From a checkpoint of a small transformer trained on Wikipedia: no biases in attention or MLP.
Each number is 128 + 24 x the weight over its row's rms, rounded and kept within 0 to 255. Layers, rows and columns count from 0. Numbers have three digits each. The size before them is the row's rms in percent of the matrix's.

# layer 6 attention value, 256x512, rms 0.0334, rows 236-249, columns 0-255
099:111167145098140139119144116101107086134148141115108110142129113110106164154122119137129136108141116127113099144153130136149116113100109128128153126105133126169151147161159144104134115121138093100134144098128122153133146109155109168139101096153132106113124110108143124152122130141151086085122124091136121104131097140095153152141139135130139101160137152120151106126127170096149071117141197125137133109123190134127162121151118126108130132186111101140093140124143160124154102131140136169160158160151126140156160125116131093085138138130092095171192138092142128121106161177114131098124130108142114108080090198135163140200106123127119094131098153090138107110104117130121130152127121100165142136084154119131157092136110141144139110125095134142127126073113135083116086101117111
094:150155134094125126148188082100111139121108142089161116139101165100097106114125105168129094118135107130100137111131100108146145180121105117158167119066115138171085157124094099115128132137143107183139121161105192162143106126176143117150134109126144105133101110134129126146134143150157152138094139114146139145121145117124164140146143165135157140138156120132118140154095130134104126131090143146139118117104203121146090153108114151171144136113146122151109136135143157151160102156106107153105109119195112081175113142105165133082136151134108139133096096100107150184143119157140121133109121123134109124150135124148108138130130114091100169101125140157129117110120112130155153142144145124135117121094114149118095114105121127120149183111166109118147111151129189146110126140145157
091:124117116106150119157128115124134120167159172140159127108120150107144080138151129116177119157154089122083147082110092133155149112094155152143140128115133127097166136129117127119139152165131158136132114139149105142156131140108137174084100136120108147119102154108148128139178149129113117118141143149134143162142100134096109111080123094138141089125151093147145089131145098116119152127172154117112135180124144152089140170120126130156149094141154121132123119127133103122110157068138119152071086114079129147100097125091136167144120120154150106113158093129112151119097142098143129142134187106138115145112154127115137105120157137152068148138171107121124146100199138126109102134170114135105134150120143113123128163149146114102128114131108131111170179139166071162119181126131123
105:163106104152142142142122133091131103085104155141119146107128121114091147143082161151135118159100132134116133085151117165106136155125093104133092135130098099144083111137131099136112116131147134156093115157123115102102111169130144089114088135127125139151131142131116116145131123136100137148128134136121115141080100121102128094207128108110106118160129123152113128108113128164124141123103086158160147122145124130109139164118137103142116150154150132150118131106111152155163127169079147109107134132146138151110112162119105140119130087121090158153086138145112126100158128123144108094107128134165145093085156189133139118099144109167140117094127114130146139152110143125097078120150147139109131108107102117117131134131111124172103172138161130138117156114083204120123202125110159
097:178113130076156089150161159087114117149158156127124121113142176105102136152079124104134113128131118098133106087164137091127162132171137113126106116155117122101133071141118106129138169093139108119139090087107120135114155155109078107078138133135135148124141129148167137115132144089182128137122063104081124157116119144156126102120130144122165135145144130107091112155111074133149133122130140122155145130125122157091130132107151083171132081129118146126149108152137135140138123088138151135128101116134101083125122141181095123102122131147153137101120153083101144151120121156140092145091172121113110145139141171149134146135112155118120109124142129134169085104163105086120133088104110139123135126104144107189158105153090106136138160116094147173074108118125109176086073144125123
091:134176139181089123184127160133119123100117078116146120112146130111141138162146139120138136140137149109133084090111143152178101177141116118110093115146103167130112113133150142104099113114106122110167154107144102138105130124153110129152147141132129094148099098110124125136155161094107146146168153158166167162083128169094072126100168147079116159114142142110098104137102129043140160082140094142116098121112120139137143126111114132149170161100120126130134126092130147125118080112118138097132113171097102160134138144112102137153144155116090165164135129146165142137133130140127143119157160139126148137144128131120124135136122102137107139124144090117132145140104126111129126108130125120119135106103109141120127128144157079135157127166140160137140073170161117120150123119163108
096:139149136152119129138110072116120096143135131151134133124123120170112150133155140092095148120115122121135139096130135099111176109137111134165081150148163067145098160144121151141154111137161175144115102128116172131108156112080124150112173164136096087139142120140138118116126133109134163158105198156128136120171151090130114091121154153064100113103077132127143094083104121126144119120116128093141095101125156171145186117125124123145117133125132136103148079101119132122134093157152137140137136123143171122133121148120138129086155173151139098118124110154137159137158109135118165126162118105102137088110125124138149119138152139102145125143133120157112125173110134123116107118134139098166118147129119134142129115132102077111099115119134094098076095093130096127117061135147130
089:117137143113112146143143152105080150161165115087214119130139151146164133166187139173118115140127131105124125097100084144136097110084136097161109114108139159094154141108158141104105136103124158128159158172120134164134096085142073155104109069146130155122099151150132115137105148175143111132102106122122140125113144096110114127118133118160154123156104119123106094094148082139158141146138165121155121142113100127133088116126120110133044154133139130086136086144138095108158157124171157132142155136103160155139136132114109116112144135150105120097136148158110096094093135105128123140139102127089081120132144070134126183120146081117113134091133123174117116125133120157144125136109107151088107120135151167101174137139171129067139111116136110110088146144134157119157132137126120
095:104161164085152132102177127107107134092112094087106116142153106183162140125084110090107145161098130100169116137160157130146114126103122125130139122107125105198151133138119192156136115137158127138153134117085125091127124087118086085149129128132151112115109164147129093114141143127147102160150167106213146123186158143088149171105114163113093115127095132123141189121114105113102087125110153132105130162154198128073107120140122155110130093085107140145133146124109181124119126130139106178146113108139142150166140108126137123152116111137131142191109151108075145145160114108113086127125111166100144162129106128095154129124128158163136113114115096075128145102149151135143130128137147161136112148120125160120116149139107126131111098080116139115112177176134091112117127111149151
098:101102116128118108144110115124111107154102123164104132135082123167127131110135142115114122091173149116126147096112158106116154134124164154137139130139135159084124101103170104148160106143118120155180086124132116113165107114104118154099136136127132092133128142167111090160096120146095145114112095167139118161159120122142122102117128148152129141111148069108098082121120128127120191144121121092121108126118086085106133124174161166120115141125130116143137091147090161140128107145157124146107158102117106136136121117091140118123171134078081115119160112145128156131089103075137130117129060118116131117115144111186106145119131131117114127076102133106113135144121133140131146128136154124086130126162133132150142154129176122108116099205131122129146137141121136154137144122090146
100:150170130123131150148175122096092118136094121105158086094160101104107118130158132168134152125145154090131161139156126120134128136116088133130123132139126112101129140101133114113147125152110163165092134104150065115112143115141153062116132121060090149099104073158139155153117168112127131132109142071058119127127187118120097112139145137105145185147078172146102130134148133106096118127110118127166121139135084109137148089117163110161117137147132146164121092137104123147104117130103074137120101130153133145129095130127114116158099140119107152137097128138079125137091138103144104137120152159111089134140163115101142171117123128108146095081118168101114153126137136129155097098132127153127124124125138135150158156107115137124111139189113107142139112112130135133127144161138108
096:111119140084150149114114111141112086146130140137137125105173122124163117129159138138118159110127119145138136136127131136129129131135078092164118099072132123057148107146132175080120153133108138135109137165128129130115122108146139142100151134087111154108140099156146162146158144087143122120140155107132103090088148128116139147124097161133128109183133130115122145141067125118168093136115130101168142118138160111143134121121100183133199123127107090134069173087165129091130113149135126137137154130125118109170106097136123105168126129121122080095153115167115126149101125092107066132136086157164112122137105092114125136132134118119117091098103127139117125109195141140136136126129125147119127096162128182132119122102138146111145120091039120117149169085111172108126134137119156
090:141105135137150149137148133138133154121153129159168156134118136132117140087076111085134105140136143115093097139117119145132153103137057114110120156121107124133129186108153115130128142125062172089084101115123124109131181115140131170083161125074115165164147103173118151138123121099193116153128143147086113103170146133137139140135138107113140106122133164149085121139134150133119089148137133159099166088103122109151136105117102108120099123084154091119141154173126099112118123161149079167115143091165118100132131163149130137125108161163139143113124125172135147119150121171153102128122117093139121079087123100149134109110113117193091128136153144117120101117116150139150172109114108153099131122107126103132141115115127101119158142141134106157117134117129148110097137139128175
091:104162120119133120107131121112139150153151144140112119084154107138136100112172156118125120110108128130105145168160106100105127137097092095144151139128121113070137100109065131122115140122093130161118127133125145161123136078112140150089133147113130175147116148138123133127142162135151108165132120098128127109115131109154126098134134133094144121181093142081115139119135111100133145094100116074126117126100119163138105115137157123146137147124154135107134089130128158136135115144175110107133121125106118182154121142111136139128130120109110075099136123127199139099113117135110098105060107140138127108125165106107130142149131109176120118125090130146138138124167119149146136147167093136152158117133103137144142157131123127107157097134101134118097150105124123104136073121151117
# layer 6 attention output (transposed), 768x512, rms 0.03, rows 620-633,684-697,748-760, columns 0-255
100:125112122115125122121118138154162175123125142138116143120109136138149102142132141104131114137144124126163107124164121135102147114086149115116119119171178169111118144085108115170161147131114132155138091168105141126140107177106152140112161131125135146176144119152104116124102113147119146157140152162088113100145130112178135119150133148160124161131096120131125166133158090144106168133159086161146139134145090107141106126091118124138170119147141142131163108143112071136107124136113115083106125138131110147147089112139110143132138122144168153084094146186123120135197128088148144120118142121104119128141141064150097129102170145155144167136119148166134180143152162133125112096126149140104122130156082146104098133108120090125126158120134138093141138154150098163177140124142142
084:122132120170129124108105170122146093114108115157119152092131086133112143138144169137105118131160165103130099151130183127103118133119142121119100097167152119091171088111149109108120130119108141105098128101119072103111131120125125148092135146140093132099148147119131165113148102148135102098172119150134136126097099183116098133108161129103127133116086129104097099095100102139134150144195127103157133119103097153120129068149073135149131110150096183102129143115123108156088168109142152158115164124107137158108162072111110133148126092069171141105164117125142092088096143120111163112158124123153152105091118171126109126111128091153159081175136117111111117130122121066155107137111148130151126105156129110142129131101142184136123112169109131144103110133159119140126145144107147
095:126164144100121157095132128105126102120124115113102120177106125136114147127157119138094105143125141139157135131111171110130120150132122119104125148155124111140132139102145126129151107103138079140130140148110160145114138158103142086152142153114125113135117096117120137093109101108129160120126148104115103094143145131137138128157136180134094173099122144156146148139143108133121084129116116129149154108166118124178124092109125175108102134127137128131149110134142115106153121159084157148153181176158132147118174131127132103083137161079111184159111103107157153157167108126087138139130064148137133111129100145182124119118104111098175090129093148094186156152073119145141160145097120137170128128130115105129105127114132180185132142150142136125113106115071139117105103155100166
091:111186138106108114139138124086138144149133136133137067167141131168138094129169093125146153070153124131154174134101120116168121076149145143126168117106098110121166143160154135103150125111130131096112139102142110141108146104138128151179113162144096145134139134119127189126158141158178110122143116105147151137171124103139120100076110118110150149094146120122138140165134122138134098111130186102106115133138095157108108078131116142141171104087094099129114108154120147097096085093177113142152113114111116101130148136147145127119109117122129149165180124135124124154091115117138149126126127098128141167151111082125106137127123143107095098155117167130133104113170099074177193122153131125158150145144133168190131118168101131113143128127104104132149143134127111148106123138124123
092:113167118183116147107099139153139144117120117142144112132120076129152135102177157124171128154143114158102149141096091151119109093145137111144141164090144145166170169140137172111135149167151143201114145158128135141094128098128178149130112129118141143152114106099102102140104107165112135131150158134136134103127151123095131163130111122129123128133063132143179140108143149095087130153111120151133120117099125111130126119143104149096167155114121120175093134097090125104119169118132114130168156141139158142170135104130177123147121099142105086109124092176207094147158111082109149113147106132114135126124115118124135108136138124132124157118091095131113133140088147147137137129141144120156115098159072139097141123120155119128131122144157140100155160152111142110127159117151129
099:145122112069136137108126099112082125137104173144148120122122122138117129112170101101087139141137110135123150135147118144090126177113122115116125131115137101080153127129137133165160138111135094131095111161144177127153115115125091078102133126122124133100145093127122103104140109169144107115118108092140099128151081118158136114167089110177117140126159145148117155115132092170109095147134137133088155103157113119121103115136121138081113131151126134120095145154122098154125163158151126130100128108127132119128123125133136132120140112183172116112113137127099133078131142094128122167094126115165095097120134129196146137112126120127154101147111140149120098103146129104171158158119119105145124138127124114092141129101142150123129134120096136140130167107148149137108157159124169
087:131104104140132145121139137146117161148121107106093130105134119117174127166158123155178105142170139151126145144118104139155130138129170141070152101106090115143155124133123127115115118124116131080138131087136101170118121131125125122178111079138153161116116131124131154164128082154114110104183071078112147126109132137145132111140128136144154148113181120118137153155086149137108084112126146163088135120142091121111102085144108126119121139159108137128116191141142092107110144096097128109116097123112095122129137106157159147172086129110122109123109150147154089101131166132108144147134165144134130192141139149130088123113130128122113192112124160115188110100148121094130122137150135120104105149145116121156124121110168226167145137104099157143168146123137139138115151125115111
082:116122119134122110096112090168168137087094121179031102105088115117106139108129138113133153108149084138147141181143138102100133170175095178095117105125139110217122142134094142126143127143138097120156106082113143119109169159136158087137178143137105112139128115087149113085098098112140130103162118132121120152143152121109167109144100167070111139099123144164151155121124160119094098121130150132158112108082105131105126118133141127090153118111136105138148182123113122152112100141067181122154115160171133143096148097138112149149129116091142118138110129069138155117131091143123144123138123158168145123136106171138127087150075180160117086121104096091123157132094077075114132138111126114156105140093121104125079126115084145178127138127130113149159099122140109129106139121140145
085:135111097167120140171098161142116124123132167108135158108116151115093128149132141148120135099134135129135104130121106122125141104130137131147148080103139111080113111137129082162116105109120124116063105120140111153142122158087146170129121095141079151130143094153125146163101074123109113076127076160080138149094098114141117119181132116100141161125152147108118072120108126125174142167106134147103104070098083104197121174128111111144140103134133090154131106134116108132154147127187180115104128140111132097104114141092129128099143134126117125087119092165156104143114149145156147136107105136155133103141113134131087156193147102120137207118179123161136098137143138097100083139090118129141167125122104138146115089096149120121137130147152145126115082075117145156145150162119117
093:127182137155151144107098101118137139130100108104112096131162116114126116112112115173176129141113130167147176102122129167113097132130101120110122110090114149210151158155108107082098148107140148163116113072148118137080143120149139121156112126138133145107164121102133145108138124138136154151126159115133134094108149148101138154142144126085107110120093129140158131124143123090128089142151125165156104082099139131101117179097095102167128140157093153142132138093119103070146145113077136089147169126152146136103134138160142146138098110137149134165085145145155119153133151167119124093154142123118116157120128151095144109142094121132114058134136126139127141132134119151076109141106131137158137110089105127124112105118088081156119155095155116107134117120145123111117158123165109
089:089086120148115150124096126139164141122128138153141135107084097145108120091095150089152095127110127121111084115118136157156146138164172134125125090120119111154136122152158127119129130115166088154181163134125159134112101104116111195113098160146145109135132169128108081111113083145115104127183116145182130168134115128110178116131089101098112103126128125120131117139129143171172142091130126150126158121125151144127105157128073132097141136121130081097127132103113145143128108140151167150153101118097140111128169148136108140114128108144122093115143111103147148141126134152165144124133129147114164092099127135180087122139133137131076169137165112193152133154113130125109115130148113127093118156147091134120102083186112097136129118068165192137121160134123132128145112131122151
090:121127131160104119171157131129107103123112120094107118158117139139163128104125108118149096128101134128141121112140148114127130087117144121136137149147132130162109156074134069138114102130113139121135125096117091169137141091107115109100130102109133128148143114106103072114089128134116137133073151142147095141132114138147138107164149114113123131098139121139120123117145135177109116141107129138095092186141114156117109144111144085139086126145151166132159132183089121113123116131169117136111116149138159113104154139132131168099139124142097125176124140096160128144118082131166158132103167108089103121123140148157172099107090157142154175145187163154120107133100130143140099151142109133140160155084127075109133124146148166093121136166198100121128091147110102138125124117117127
084:126118126129143086109103107120116116112121145131105125082128101137138108150166167160094148149178101119122159112155159141118116122115182131085126111146137130121113118070112169117095090127160134164164096151106131131138138139125119081158081117139153111085128173098121135101120120115124149162128111149146128119095168105115185124109088133138101147149172086156170143108142147152159145099117127090125098143119121140114122119151106102123143124177099147114104147097086129162096141074120182125088110133073137117109182082098151159137122093142151101103146141074094093121098139129147139144138104172156145147122141129126132133131130157070149101086085115145150149153150127108134132130124148123135128105117102143124097140124119202138100091109105133130142120135122130125117118113112116
085:171106112156149141163130151167108157147135111094146179147118150110108186142141111117100130150151102139155104143124106129146140157159139155126124130136139124143157157139119139122167128164155111096123128107141091129118114184105118133126149129121123051105154126103117121139107069118103134082101114168091131144118109140113118131096109116164125164111155147104115126154134146154117126126154139131145117082148099156080163127114158127113140148084114112164127165129148116117139127126060168140114118103129136092152097101160136123153094127121134162126091154120091111133137125088135148138153120129091141102123121149177116112129128133089120142144126151106132130122115088146115116096096113096126111138132141124178130086145119157157121119162153093171153163151108100122150137117082134
129:142093114157122123145146122129085089114125125132170119172120129137090138164110134125145153105133143086090141125118154104150127119173128106126136152118119056143133107150152140060112108129112136123164163088142122155116114123140132095166080173159124126101130122093145142155127183087091135084128100141172150122111113137088143126110122101142148168106146116151120084155115119149159096123118137099148112087105107121136146131147144143073079093083117154115108109107144133135122096145153159157137164091149150126150140131122116108147129154104087147119135113121120166150057110143138112113126134151134103144141123127121142114123147067093176125124161120110140085141142117137137124117128129160108128133093143084135152122131112115135147084144112114183109111118155145131114105133129122
116:111077097118144113132125116125100176149158130112149092126170201085129168097107102063117116142108117174145155105106118128159127128153071107141119148095100148131102165117089151150117206119160116149163111132119159125150121133139155137150149153100142162148138132115131119156111148144130148164117134132152099125164123112125142128152118119101109111157161138161123139137125117093158092109141118126133143137161161133088123152151117126172137133095143110124128156124137158088143086117119095102175150144130130152129149097124117149108158173160120128133112117138118129129184116099137096151125126106091104141126140115126147092089110117079110130129129129118161139123139120190133156117116157108090141148115101156105153123145159123132126148114161150122117125108094054113137125116107133
120:127150113188118097132146128179092193136130135146151127118128137130166118140124128106159174148142122127097096154169117142121169137129095122137156106087143141113146100088100107130095119121115149079021136134142109137104125112122117118159116091146133137155176141140136155135140131135107077141152106132124142152107109096140115130124121120080134137140185130105141121138104169133125146133137128124167142061097136136154114163161129132149125168148119138162111186125125143153127116119146096108132090119101145103151129111105136137162121115188164106090144144187071165078116128151104101109126124127111108129143141109091118120116134156146155185129135127135123042061140112098157090124132119129104106106115126172136138124117142092136133122115150100147134145106144135114126147133152119
140:122066140171142138125117122119111106129137118164129165123132168108144140161113155129133105223138120157079123155153132134099125143102114124100114119155130102145148126168117160127122135143134149165201088111122156116139120128129154125150128110118135097124111120128133096156078115093084135164164153175102137136132146119164129130173145147178121112173088127108127123149167108104151110156134149146123118135118153092194116155150121134130112156124126120136141134153124128126129161178129201118117123119118120128125136116111116123163189095145124138063102105138108102147176114111125124151128133130153135108128131155161131128132092137160184171138138134145091160161122122172091118151120113149127132146120146080106108117117134046136138092117133132138135119128142122096134105137144130
123:114146134076111132122141114120118085130098108129121196140121144146143127112083093165076135074110124103115125120143116125140141168127130157115122117107127130122134115118131148138115055107153138099219139104095161119124131117131161109139100107118126144125143139148138130135141157135122110109151149168173098128130116119168137155144165141104103139122198119144095131151123113125141139133121138138139151080147152158107132174107173107109123108103111143159133155118132115170131112144134139135113091140145111108092098137137086124091127125123135142147108157052117156110103136124131136077132146141123128099169120144124127172117134124126144069101122124110121142136179118107152140145146109151146120101130128139152092145156127093095116142115097125144145124115104139124168105129129140
117:148122146140143118152169151135142159096131120123112098177117107095103140109112130147121137092089144094108149137149131087117091128140167152145111099163135146211119139109106134147118147156123149143131141109105078125098131173106117150157157109121146094165118095114131121136090142117133153142132116107070141132139136122120139111121132115073151145083079125098142148135081172130177184142113148128148109115108099139172115118107108141157203125110090142122167167128145120134115138132098162135130112140150104102105164117131113122134121143095104186153123150098188133186064131132117112148122078124109141098112136115142116144137104125118070098131121134144131146146135103141119091079132140127114089122107170098151120101137134110101115101110178150148117150121136118133141126118135119
123:123132107094106098119135139114106117119133119127152100161150141086076137082154116112105163089142128119116116139134129150126110087150113145126137131156120148133121118144102133113143146125133114171104157147109132118113137133132123078085130152103110118128128120125125122128127083122123114124118163157156120141127131117094125120129120129128113126172079123118135093121157131122122202108145130113203129115125174121094117128112115156137127093102175083174111081090088163111143147136071129170143128103128143143140092186109116146107118101137147108106103135097126135162139090125129112167150143117099110121146091146115153142155131128140110083088133134122118142115105104124162143126159112162141134117145143129111157094176137029122110076154105150115111149115153115105156104141134151
113:110127124151140151181140134141098137147159131110166119152149111124152160123121116130170132149118163109142138105112126138132123130105133099111136154132128140078138124083176114162107133113161153133068126161149135118136117116145154136128120078098184170142150115122154138129130160147093145143153107075120143126136122120141120142097129121139129194123154109156096136128128124117112136149158142124113118121154123116168129112111136112142161115111132145113134133170117131129164102128154058107104098147111151081159100150127124109140130151110113155101130132175128158119166120117125126134097136128120122151108131094116110133132182112091166173152129105125137108155140166132129136121126111107076180103095080182134163124089141087127115146098126119168133166148124130137175150138136114
122:171116148137149111102180134175121147144145128196170029129136123144139135091157114125142131140141133137098172135081109134103129131157128112124098144123104173131130165126128181113139155114105116115194148088125139120116120136143125067162130115136116121111106158118112128128156120141122152158095123110158157114135162122088125151076134113145138105153114151105131138130148147156113116090148098145141120145147126123108127123153124144132116146154125106099098130124134107131117129132095106162094120141190133149127147133141127123132163134130142167104096143109154135089090140166117152131160112166113129129116141149095114111111140118112119049163150167185127126144161111151109158115153114115101136111156135106125158135131161122119153137123119102118126132180139122142137162110128118
132:139101112107122093139113133134137077145150110115137232133144129121114127123137117106110122116096089078076140145135137146116115156123145130148168118125149112091106097093139116158128152149094138094092141151096091134145105167122133115095147118080149134128134141136116167145119131138168127121122134088098129144115096121181137126165140103139091122132111128125113140151141096177135179139157148115101157161112122117213166103127143126087157120148150111117114122139119148152145128129160139158113030106173130132149123104074111111114147148140110127052134113160096119155137116122146109171110150124139129111093114130171135146142173161140103227148130109141163111117106126107155133127106130089121132141117101130102119130144132159153131104112150133145084115153106115125141114168101170
128:173105140137109110151147166136166111147132100139114083115135154150117120135153166164117149175088133170125142122111144139093119117115124150155114120095113148162118108073067118174160127105108135134139075137148113114155127143140127089129146124131141133127140158131123154151121170146154154136118130108091109137152135111147112134172111126205177134060171120120136090134126088109090138137122124101105122184099108137173149151094146108144152115117115143167159154116154131128130122157097092080162186132115092119142142143120162133132133159086127169122103135108157113115105114111105116137128124138125132148140131139105144157094120176140149077130099082065100108132128121164124121126115139123130167173108110108122159128114137200148117130131140104113139110126125137131122136130156121
117:134106110170157152115107140121149129131137123162150133127141115141122117123118169125169136162120109178107133141125117145144144142158115149134138124107096125188111134178147183139126137109127104140139131130119157122106122167154127138191095154144120096107131140129161146121121153126091153104164095112115159122114134111107121145084113113151147160150102125132120097168139139050133148132113135134115163136127117127146151094132107130102126088086112132100101130163156114128140102149112143172155135133135101152122138149139147085162112138096151136122151101165138134112151109097126095113115133121158139176163117114117141167107113156059103132094050087061130143147145164100118171115132148138131125133152113158160167167151095099139123139088124156146122116132136143124115171142131113
115:089185113181129135133129132109114118150115123111137157197121174136136119117124129140141124183113083132135111122127107108121131147135096140155139149088144145106090118184132137144144110127126158114131122137137171117132152128114157102088191109148149149159130075151113144150110181138112098128112126121113129117135112150140125130132136107115174134089109126119129113160116143099131090097112125120114132139168154117138118115141143141126117147144144104143139141132150132130164135142143144088128154143120130130137123156153136121138116178134154140136090066198133137130158105091096146116155099100144105103130117088159132130117132092127119113128145160120085141156154111163100115133125157140103166121134143162152143135150095093118143138117125149108150157119152140144169113124169126
115:106080154131104135115118135092161091118089130157123084112126098117119115090140138150144109083088117156133121134082093152158074115115143130120151117106127101159118123147130122177124122137153112157148109111116132098138147100152139147137127136122121157140117119133137126104140146151137155137133143125155142146131124168085144111116124107138133130096083122140126119158108094133115141123111101134076142149047163133110167145126086153102130085128121146095150104132126139165134150128133142095136159125152163147143154156111111144142122114113120146118149102137143184121107103170161126154101114150138156147111119135097098107115111134131142130125058000126144099155143149132151172122129134150122159161112156139134112142109154106108126169117113127148101111138136143164107154110133121
090:174080105154123163112118170132144118088136135118175103148141097128125140118134146130142128126082133065097153136110129130130130123173112116113168130093089107125155135103145149051137087138139148084117144109165083165139112125129111148191113151116081121110090120075118136117156120115101152075152122119191095138096117155065111121110113119084149106101134131115126140140101152108158115150150141122136120081130167151092164133131160130120097167116118138147109120106132118125108112117159092164126123126120160149144149124140153123125138137131148137081156105166118149109092146116142135133154112136124140123090127143102124145144126104111166149162138106070110112137145115142148137156182116158126122115124166108170132137116115115152147092163142121134101157121119122131136143095132106
085:149142127137167127136115108096074141152171166115126128176167143123134134106120144119133115135108131185146150131159098137154111134124093106194108146088110124171132178103154140121103140155162110119141103135139191154114158132141151099136123114054110132126172104106152128136133134097124090154103125142149120106167162121138150148137141145143140138176134136166127138130144157109189140062114142135113136201158115106107135132135166117108116164101146094121119126149121119092176109118106114129178104139129147144126122112139140126131114168147118148139104099115113164134156104095133129098134148153091082111171116095151148095130150129114089088138116169132154133151111147189100134116166139110118100130100087154107155142129132035133091120103115170098119134148102091100122131133154107
077:089139117156097118132101109146148189122145118157109144145159100098124107133116126148143121144133122082115127159124150113136150130131130124134124133124141122150119132101104091136090102077157156107136156098165122130132166120057101145121121090112133150128098106125103152158094149149095113119118081109104133126116140150171127129136080135097165136125133101121125083154098124112118091130134137146141119125107139135148074137134166115127153089138130158123126146148128102154086137149112153122150107124121174108109120133095124106146118117140132141146140135134101132146122127159140099132146169148110091091168139091117132187152099131144150130132115108126162136087098153097148103148097143055121130157102133166161171111105105112123198159085113129111113113085169171136129112129108083
079:135126159101156125129096107131143142148100118124108115137142152107118137133143123110074126201074123135127113116138135112138155128095098158069142136158134115158143136112079136151108109080121105161177099143134137139104105137111176156127150118111122120097146103123117108128115108102092140101166142177106075135129147107152098137193166130075122116127135115118133159140173147144125138128142069151151120105143152108160135122181120124157120138115155122153134119129120140070151138101070203127138143139134094134135115128091135137098142150129107120073117147088135095130162100141140127162125130132143115098112115130181088115104098118159171125147136151136072130105099116163136145117121119135164149153104171108098098101156131085093090086158161139123146108101133123127149121098120123
080:117153099071125130134125139052116126148110107170115139122104134114154110124127113139142152132123119116108093142116123134134151144113136134136131081143151080123114139109092104139133097116164117145170123081138091123141111168161112122134119122088094125117139115129152146132168111098116116150164104144146098116126150164117135121177143127120135114128162109111089143149104103143136129113136112108116138105125143171116131158094124140129115204110134122131145135107122138158107099143133115098115089122122127127139112135135074119131138139145137139151132128135108142159058078153150133123121124145073136122141105141100106120125175121201142079097147143155113114101164097097095138126131099154095107137101116143104126141131126083122105176132138103106162158089112108141129102153116152
084:143132167123127111098144148142154142115155136128142130140097093088138131121115116153144073082095141110111139188152168072138134135135140148113122109162133122181129105108148164123135117139120146152103137131114107116129130136150151163158148146125140103120107099127069154125104135112147132146108125137107128135161143139140136110088127146113119107144121108107099122104130175094143180102122139110148116141108134165119115126139126142126173125121127143149135146132149121129104124119085165148145111118101154076110106156153141128165099112081094148122093114097122130171111150150139104150116068153150138110116108137131130139139158132137140127118140109116092163121127090129144088118129136117113116115139197165161137104120087133123153121131194118080089170150126125140121104086128157
083:133139153119125127110131128127133124117152143103169096129149140105104119115125101100094145045109138101098087170119132094137111142158118106154122156152106098123121099137137147166139149121134140111144129133107126107134114147102114084100151164137094135141139154132073108122134148132107099149125149109165107119137137134092104137089132092127131081134074140146113088126149125132144168112117153105162110102096170105152129164148122143135098093134109089134137133114083165102146113113152111219133142106121153155129129130127159136108134097134124128059128144114097161140127116169144138147119077119102135143130116149105154106114136130089116090141131148118127138116096104148127167123128144147122162103139122133119146108145124033086147127146116123133090145128113105123110133111134113
084:124101120175141150129127132082110153155166130156137132147154132116112145129133124084136123110123132147166142108092148139131157120102108116112148163135130126085142103123098137181159086112135164109075105188110098163058080121113111185106153125122115136158145133095108146173115149133132123105142107113116099141141146152111126155097146093118127178127105118154108169154115120150133126151144119136086135085132137123159170133146108107164154137172109094179101154144132141149153118154123109111120099105111112079152108138156127123098100139147153139085153147178126120130109146102176144163081136076089119165139136114092146116119146136103135173154152118129097119151125151155120107127104130115125155118117097169141158149140147088089102083123132085133092123104131113109152161106143084
081:144137142157146143126142108123127115119127098180189076141139132181115157114122086126104088140122148110110127099086156131108125091147138128122142139112153092096100125157139168148130124113110088142174133132104114139109159078132118114117139115136178117144115146146155141111149151160153129157137121119138100111131113128130097124082126107141181134147079154127132145123152143166112091092119102125113140128131154171136148110175119113138115153116129156095133175115117083137153083144091085133114158146165147146085091118170103182122121118068171136101135158077181138130118150132120125131181130107131144140084108104130145115075136119108088063174118142129165123127141142134174147110141130151102138114141147131122127139110097115134149169130133115141094122178144127145113131131138163
083:136198145063115153118102129082109108127120146134113200106134129083142089110139113108122131063100108107157176124132125116142124120161205133143135115161127149102146153106174140149128124174154115097106130127102102123160134169093115101153120106115137141157092129134136122099106135113160118183145151086104166121160126114156174126153157118128106144134123114185098183117113154180150127120127134078154159153131117140251167135165153117127160114119133116141135114123116140108128124112172143165140104139150131158137111146104073130127096123103124157094095127110110131131143110132121128145093133135086128111139099109113109151141186146144122174079081076163123118144129131088154147108114135125102107148117152154135126093096158131137141079122091156183149124131104124117140119112111162
081:145155128157133130099150125138157132125176109105159110112145167138137136141137126142148150118138096128112141158109097120131093143122089092165124159123125147116119126139099125166184142114137151068122121135106109131177155137096134128079182103129152144132130164132062144157157145133122083170129118103091095139126108122132112048135151142182141110148190115127070121142124135113158125102093108160137133183133115118162134131137119159150172135141107123140158144102138134151109145168079103085129149106113155099099123123147147123126124149097124141132129128109111104149145117098108104139111136155124132148132122154114125132071142159114129099141116101085116156148124180130128126122146178130098109136140122120102097109114140160149108135117143102128150143138128124133142127103124135
091:127118149153145163119099133147137126145126117162181117093090129133110150143151122154178124133118138170085106132093112133144136135135139127120135128117119117160142106116150152143099142121137099062158131134125140103142143141119131125178146157128112157129085119138167159126134167143144169113140113155130119141142151125128129132117141140111150116135088133144165131125140119147135107098110138111113127159124094107147139104155159108126127146128129158108118152146114108158131108152126109137127115117141119191130105140155141105154120174116154149109128100161181158103144117136075100129117149120135144137138121128106114119116182105100139114089068112131113090148139119096108171111158139142142128162150141155147135161147091044126160122136119115131104154138127114113078097116137117
079:112162114140128182149125144111147145137098129144096160174131121102114125114106123093133175126102119122127115088134139099091126112136097115114133145112111143153137139158163044142158129145090130117102106112126094164122171130123125168082173147146109137142122093106113091149119171130111137091114147136095135149115103144107098114134150120133154142118102140143157175127085165098105152119111134148149150142150144129151155158161129144153102142115153111116104096127168123134132143122132133114154102129097076141163081122148163130105110133124159132146119094162135119142131132120143114092134115147094128095109088095080113126115116089100126146167147146104111109156115083163135145133130132127152107168117133116120183116142145085104126107137175144082102126122130095140129057107137087